From a checkpoint of a small transformer trained on Wikipedia: RMSNorm before each block, untied embeddings.
Each number is 50 + 10 x the weight over its row's rms, rounded and kept within 0 to 99. Layers, rows and columns count from 0. The size before them is the row's rms in percent of the matrix's.

# layer 4 MLP down, 768x2048, rms 3.53e+04, rows 51-76, columns 1664-1791
099:63 44 58 54 51 61 50 34 51 48 40 49 43 46 52 49 50 46 60 53 52 51 52 54 49 36 30 46 56 61 60 51 62 59 67 55 63 51 50 83 48 51 52 61 59 47 58 43 59 76 50 57 56 58 42 57 40 55 36 43 54 48 40 37 57 52 52 67 51 59 45 60 35 44 58 37 60 48 43 57 41 56 60 68 48 32 46 52 41 32 55 53 59 36 42 46 64 60 43 41 55 31 42 49 38 67 57 50 46 35 31 43 40 40 62 56 40 66 44 50 50 37 48 67 40 34 26 58
100:56 65 37 64 29 51 54 57 50 40 65 48 55 62 42 44 53 50 55 26 54 18 61 55 58 61 58 46 48 51 45 68 33 70 43 53 53 55 50 55 50 48 53 67 48 58 51 42 49 51 57 32 35 51 56 40 54 42 51 35 25 51 35 37 37 48 60 40 44 61 40 65 43 34 46 32 36 60 64 56 57 54 55 57 44 41 36 46 45 46 52 58 50 63 56 63 39 68 55 70 58 40 40 35 36 56 33 54 70 40 48 48 40 52 47 44 58 42 46 51 55 50 25 56 43 51 56 60
100:44 52 40 68 43 49 52 30 46 53 44 52 36 41 53 40 56 56 62 54 37 48 50 47 45 48 65 45 41 43 51 65 41 60 45 62 40 39 35 61 62 63 43 53 42 51 45 39 61 47 34 46 50 41 58 46 57 45 52 66 54 45 59 44 38 59 37 49 72 56 44 55 62 69 33 50 67 38 43 62 34 60 51 33 58 36 54 65 28 60 45 40 52 52 33 47 53 59 44 70 40 55 41 41 60 41 59 49 42 39 40 46 52 38 36 37 43 42 61 42 50 45 51 48 51 62 69 51
096:68 64 69 36 38 43 57 49 46 46 43 22 50 59 60 46 46 57 47 48 40 38 48 58 62 57 44 58 49 59 51 41 30 37 35 54 40 53 59 39 39 40 38 68 59 51 42 46 55 73 47 47 41 38 39 56 49 42 38 49 28 56 54 54 44 51 45 53 42 56 46 57 61 54 59 62 48 54 58 52 36 54 63 40 60 62 41 51 44 51 66 50 31 38 47 56 69 57 59 58 50 56 62 51 36 42 45 63 56 62 50 46 56 51 42 55 44 51 36 43 58 56 60 32 56 51 59 48
096:54 53 42 40 54 48 65 43 60 71 46 46 72 62 48 46 50 48 52 51 58 34 55 48 54 50 45 39 56 62 67 62 52 41 22 34 59 41 56 48 57 55 44 42 49 77 36 48 40 54 56 51 46 41 68 52 63 45 61 60 40 61 53 55 56 53 39 47 52 61 53 62 49 52 43 52 43 57 39 27 46 46 56 28 58 63 48 45 50 45 49 32 41 56 43 44 53 39 58 50 44 58 47 40 52 60 42 46 62 55 64 48 58 42 49 58 33 40 56 60 75 44 58 36 43 43 46 55
100:48 46 44 57 35 50 48 56 71 52 48 34 62 37 55 50 55 57 39 57 51 56 48 46 48 56 55 45 53 47 65 57 38 48 56 54 56 45 47 38 51 42 60 60 39 37 56 47 55 40 42 64 44 69 54 51 32 30 49 45 55 44 57 53 60 39 29 56 44 56 47 69 40 60 57 45 45 40 64 51 37 45 65 57 51 58 49 49 48 48 53 48 68 37 50 58 69 49 50 45 48 50 66 47 59 55 45 45 65 56 51 41 70 85 54 46 39 37 47 52 46 45 50 48 44 42 38 39
101:58 34 54 45 44 54 42 51 43 51 58 44 53 49 52 11 48 36 60 54 36 51 56 43 54 46 48 54 32 40 56 61 59 45 55 52 63 50 65 53 36 47 56 35 38 58 37 51 59 57 57 47 55 50 36 40 44 43 49 59 42 46 30 41 47 26 29 54 67 33 55 44 68 58 42 43 45 52 52 59 50 44 55 48 34 52 40 39 51 49 48 46 36 50 47 39 44 51 54 60 64 51 60 39 43 56 48 53 40 44 50 42 63 39 61 24 37 57 48 54 37 44 54 39 44 46 50 56
100:42 53 35 44 47 56 49 51 60 48 48 50 29 58 50 64 41 49 46 64 62 32 54 51 31 46 35 40 68 44 41 55 37 65 54 59 63 38 43 40 44 50 57 55 54 62 42 38 49 25 46 39 34 44 37 61 54 42 61 63 50 68 44 51 43 53 46 54 41 52 53 39 59 46 59 33 39 32 44 35 56 49 55 57 60 45 60 57 63 67 52 50 69 52 57 61 55 48 45 57 36 61 43 53 52 62 54 44 58 36 54 52 50 59 57 70 48 65 52 47 39 60 43 53 55 49 56 60
103:43 37 50 43 54 50 54 55 43 49 61 45 60 47 59 50 37 71 40 48 41 50 56 64 41 33 47 51 39 30 52 52 30 42 54 24 67 52 62 36 43 45 51 38 56 53 51 31 40 50 56 44 60 54 49 38 41 47 43 36 59 41 32 68 42 48 37 42 52 46 40 46 59 30 59 69 38 66 57 51 55 58 38 51 49 55 47 49 53 42 52 35 46 61 54 62 53 39 60 28 75 60 54 82 47 34 55 48 57 58 49 41 51 48 51 46 61 35 44 50 60 56 65 53 51 46 44 47
102:60 40 48 56 45 65 47 49 62 44 36 50 67 58 38 63 35 58 47 51 58 39 29 42 54 44 47 67 45 71 45 43 58 49 37 67 69 40 51 50 50 50 65 51 60 54 69 50 42 56 54 45 41 43 53 45 51 43 53 45 38 61 62 78 40 43 33 34 37 63 55 46 68 51 68 45 50 44 57 51 60 60 47 56 48 47 47 45 52 57 54 33 47 45 55 39 48 51 42 35 65 45 59 50 56 49 62 72 56 49 55 57 37 52 62 47 62 58 40 42 37 43 51 54 36 65 44 68
099:43 45 44 49 37 45 66 67 49 47 48 63 60 52 50 56 68 57 68 78 59 27 41 62 50 53 60 72 46 48 73 46 35 31 45 37 51 47 25 49 48 57 46 43 62 60 61 42 62 55 51 75 69 67 36 55 42 55 40 56 75 51 36 54 17 42 63 74 39 37 46 41 53 43 49 65 41 58 55 38 53 47 45 30 32 47 48 64 46 54 56 44 46 57 47 73 56 27 38 44 51 56 39 47 45 53 42 69 41 37 53 52 47 49 53 44 46 33 50 42 59 66 48 59 53 58 46 44
097:54 41 51 46 65 45 63 44 68 62 56 48 55 59 38 39 61 68 38 19 28 54 30 52 39 44 35 55 58 51 55 53 52 59 66 53 42 44 60 56 56 25 44 71 40 48 50 37 42 30 45 54 46 55 35 47 48 52 51 48 52 42 53 54 42 35 65 68 40 48 63 43 43 72 42 35 53 56 49 58 51 72 53 35 71 54 48 55 70 74 46 48 57 50 47 49 62 49 62 52 41 58 55 49 36 51 40 42 58 48 55 52 50 58 44 57 40 36 32 65 40 41 72 56 44 47 45 30
098:52 43 32 35 52 35 41 40 47 46 66 47 58 51 50 60 56 50 39 52 49 56 59 41 48 73 55 33 52 47 33 38 62 50 49 65 44 57 40 60 51 51 61 64 45 28 66 44 52 57 33 52 52 55 65 44 50 39 62 59 55 44 62 34 55 33 49 36 49 29 39 48 38 38 48 43 48 62 37 61 53 66 48 51 46 53 47 60 58 43 73 31 43 43 61 37 44 37 50 55 55 55 42 46 51 43 57 44 46 38 45 43 54 53 45 32 58 58 50 51 45 39 51 44 62 57 36 52
100:64 28 57 50 62 63 51 39 75 38 48 55 64 60 54 35 60 46 49 64 42 49 48 33 41 43 46 43 29 61 39 33 62 44 59 41 41 51 51 41 52 67 62 54 43 46 57 28 52 50 54 54 49 41 28 49 49 65 64 69 50 46 29 57 45 67 42 57 56 44 37 65 57 50 51 68 43 69 43 53 49 33 45 69 49 40 55 49 39 79 51 36 39 37 43 30 57 45 47 31 45 59 50 69 52 64 58 57 53 56 47 70 56 42 47 52 46 47 41 47 42 47 40 57 53 63 43 62
101:57 55 43 35 71 41 58 62 63 66 63 49 50 65 50 40 53 63 34 41 39 49 51 47 68 43 47 55 49 55 38 46 65 47 52 47 39 69 67 61 54 41 39 45 68 44 50 44 54 46 66 46 38 53 43 62 60 60 66 77 55 56 67 59 47 57 51 45 59 55 36 40 68 35 36 65 55 53 58 47 46 48 64 50 74 59 55 62 44 50 41 45 56 60 43 46 49 57 45 56 64 48 49 38 48 48 50 55 50 39 58 55 31 37 61 55 67 52 38 55 67 56 48 54 56 47 43 56
099:50 64 65 42 66 67 56 39 44 47 38 47 57 51 45 68 49 48 38 40 45 38 58 45 52 57 42 48 67 45 55 53 61 53 65 63 64 47 48 50 45 44 45 56 56 41 48 61 52 54 63 56 69 36 64 25 52 42 52 52 51 35 65 59 48 49 52 41 47 66 62 42 41 47 60 43 47 68 55 60 53 37 41 60 59 50 41 51 41 47 45 57 47 38 72 47 51 48 30 48 58 67 50 46 52 57 45 44 48 44 59 55 37 51 44 56 39 50 46 46 54 59 45 64 51 60 60 48
103:53 45 43 45 66 59 52 54 39 63 43 59 50 61 43 54 59 58 46 44 52 56 54 52 46 35 43 54 63 52 45 55 45 49 51 51 41 45 41 28 45 30 61 33 52 56 51 65 42 46 53 45 50 44 53 48 45 59 42 59 54 56 42 74 56 56 49 50 60 52 66 48 58 39 35 49 51 39 43 56 58 54 56 47 40 40 57 63 39 54 43 73 60 46 48 60 36 46 51 46 52 56 30 50 61 25 44 29 48 71 38 59 37 45 41 56 72 52 54 44 44 34 62 23 44 55 49 28
099:56 52 41 49 42 47 47 50 52 50 30 59 50 48 45 44 50 37 46 52 32 48 45 43 49 50 55 51 34 59 34 30 61 60 20 67 57 60 58 54 57 35 58 40 61 49 37 52 71 54 53 57 50 53 47 60 45 49 56 43 39 43 50 61 60 53 30 32 44 46 57 26 45 59 48 65 71 57 60 50 44 51 43 40 55 63 46 52 54 44 45 50 60 43 66 42 54 49 35 40 33 49 33 49 32 59 33 54 59 39 50 55 52 56 70 42 51 56 45 59 65 52 56 40 47 32 42 50
095:59 53 41 59 56 45 55 49 65 48 59 41 35 41 52 72 50 40 59 58 68 53 48 52 45 63 68 43 60 44 57 51 34 52 51 29 56 48 54 63 59 55 65 69 67 37 62 41 47 44 48 56 40 40 57 51 49 74 57 55 47 67 59 54 43 44 38 49 38 42 43 47 44 36 50 43 42 52 37 37 74 67 56 55 61 57 55 41 48 53 36 48 58 54 51 65 59 59 43 72 38 33 53 40 42 60 67 53 76 52 40 37 54 60 31 38 76 52 42 37 42 42 39 60 40 41 51 68
101:38 46 53 59 50 54 50 71 71 47 46 59 54 56 47 55 50 39 56 51 65 59 62 43 43 62 52 41 41 52 53 41 39 44 55 60 50 38 68 51 46 65 43 46 77 44 44 73 49 56 47 52 60 36 50 60 46 39 43 54 62 45 27 69 58 49 56 31 43 44 33 48 50 46 47 34 61 53 62 36 44 63 43 55 49 58 56 64 45 77 48 43 30 44 48 57 49 52 43 58 53 55 46 61 47 40 45 48 63 31 35 49 47 47 63 51 55 47 50 44 57 65 58 44 36 42 43 41
098:65 42 51 48 39 53 51 55 68 54 41 54 53 55 45 61 60 44 46 44 49 61 50 49 55 44 51 46 49 46 53 45 54 50 49 69 55 67 49 64 33 49 62 44 56 61 50 61 48 38 43 62 45 46 55 46 54 66 50 52 46 47 37 69 49 41 57 59 49 58 60 48 44 55 53 36 36 46 51 51 56 56 53 48 41 61 37 42 64 28 34 41 41 57 55 42 56 39 41 36 48 41 46 47 48 36 49 40 56 55 52 54 35 62 59 48 67 49 38 46 54 51 53 56 47 56 48 58
101:59 46 57 52 58 52 57 43 49 44 38 48 32 69 53 60 60 47 27 55 56 47 55 59 61 49 57 51 50 32 62 60 35 65 33 42 50 44 47 50 48 60 59 40 52 56 44 46 38 41 67 47 61 32 52 53 68 40 46 42 44 51 45 43 48 49 56 39 51 50 63 61 57 46 44 61 58 68 51 54 36 53 46 60 34 58 35 51 64 51 48 48 41 39 55 69 43 53 46 51 46 46 57 55 51 46 43 51 57 55 68 58 47 53 43 50 57 41 53 55 48 56 50 73 46 39 49 49
102:25 43 46 47 47 55 52 68 42 55 37 47 58 43 44 58 41 49 60 61 66 55 45 46 44 49 34 67 64 59 49 43 39 51 31 41 42 66 50 49 47 68 56 59 28 38 55 24 39 40 48 37 39 56 42 67 42 49 38 52 45 51 46 35 45 40 55 39 69 58 54 60 56 44 69 42 40 51 62 71 53 79 19 41 40 57 46 56 51 58 38 43 53 40 52 43 47 40 59 51 41 50 44 54 45 53 45 63 50 59 68 47 47 55 49 41 48 51 49 37 60 36 45 45 53 49 45 55
097:40 47 56 47 65 46 53 49 51 50 53 46 54 55 62 50 50 55 49 37 49 64 49 41 36 35 66 61 61 55 56 36 62 53 39 52 44 29 54 64 42 35 54 40 60 44 45 53 53 57 75 60 62 28 53 48 51 36 48 40 46 43 48 41 51 27 21 30 52 62 50 49 37 57 39 42 52 64 45 42 45 43 44 57 50 56 32 39 61 44 42 43 56 47 35 59 58 64 54 48 63 41 47 33 43 61 56 48 46 52 43 56 50 59 53 60 48 60 37 43 39 50 45 48 43 49 31 61
101:64 30 47 52 41 46 44 54 51 55 44 67 29 59 52 46 45 33 52 38 44 45 50 47 52 58 69 62 53 45 64 55 58 36 55 43 47 41 51 48 54 33 46 40 62 58 56 45 35 56 62 55 55 29 34 51 20 49 46 48 43 58 35 60 49 48 46 51 62 60 49 60 60 48 62 38 50 54 49 71 48 60 62 42 45 31 48 34 38 36 53 66 48 70 75 32 50 40 66 56 66 40 40 63 54 57 41 44 41 43 46 43 48 51 55 43 50 44 69 42 41 60 39 34 52 44 50 63
098:45 45 45 30 69 65 48 67 55 45 57 56 55 55 55 57 51 63 42 58 45 55 58 33 42 53 51 46 56 44 41 45 54 43 53 45 24 45 48 46 48 66 41 44 62 52 33 40 55 50 28 48 43 50 65 51 52 67 54 53 39 35 57 58 44 42 29 42 49 41 45 63 45 42 54 56 44 54 45 33 67 56 55 62 58 78 43 55 39 48 34 55 38 54 55 60 62 53 40 33 41 38 31 36 66 81 42 47 49 54 54 62 46 54 49 55 38 27 63 55 59 40 56 47 71 24 51 60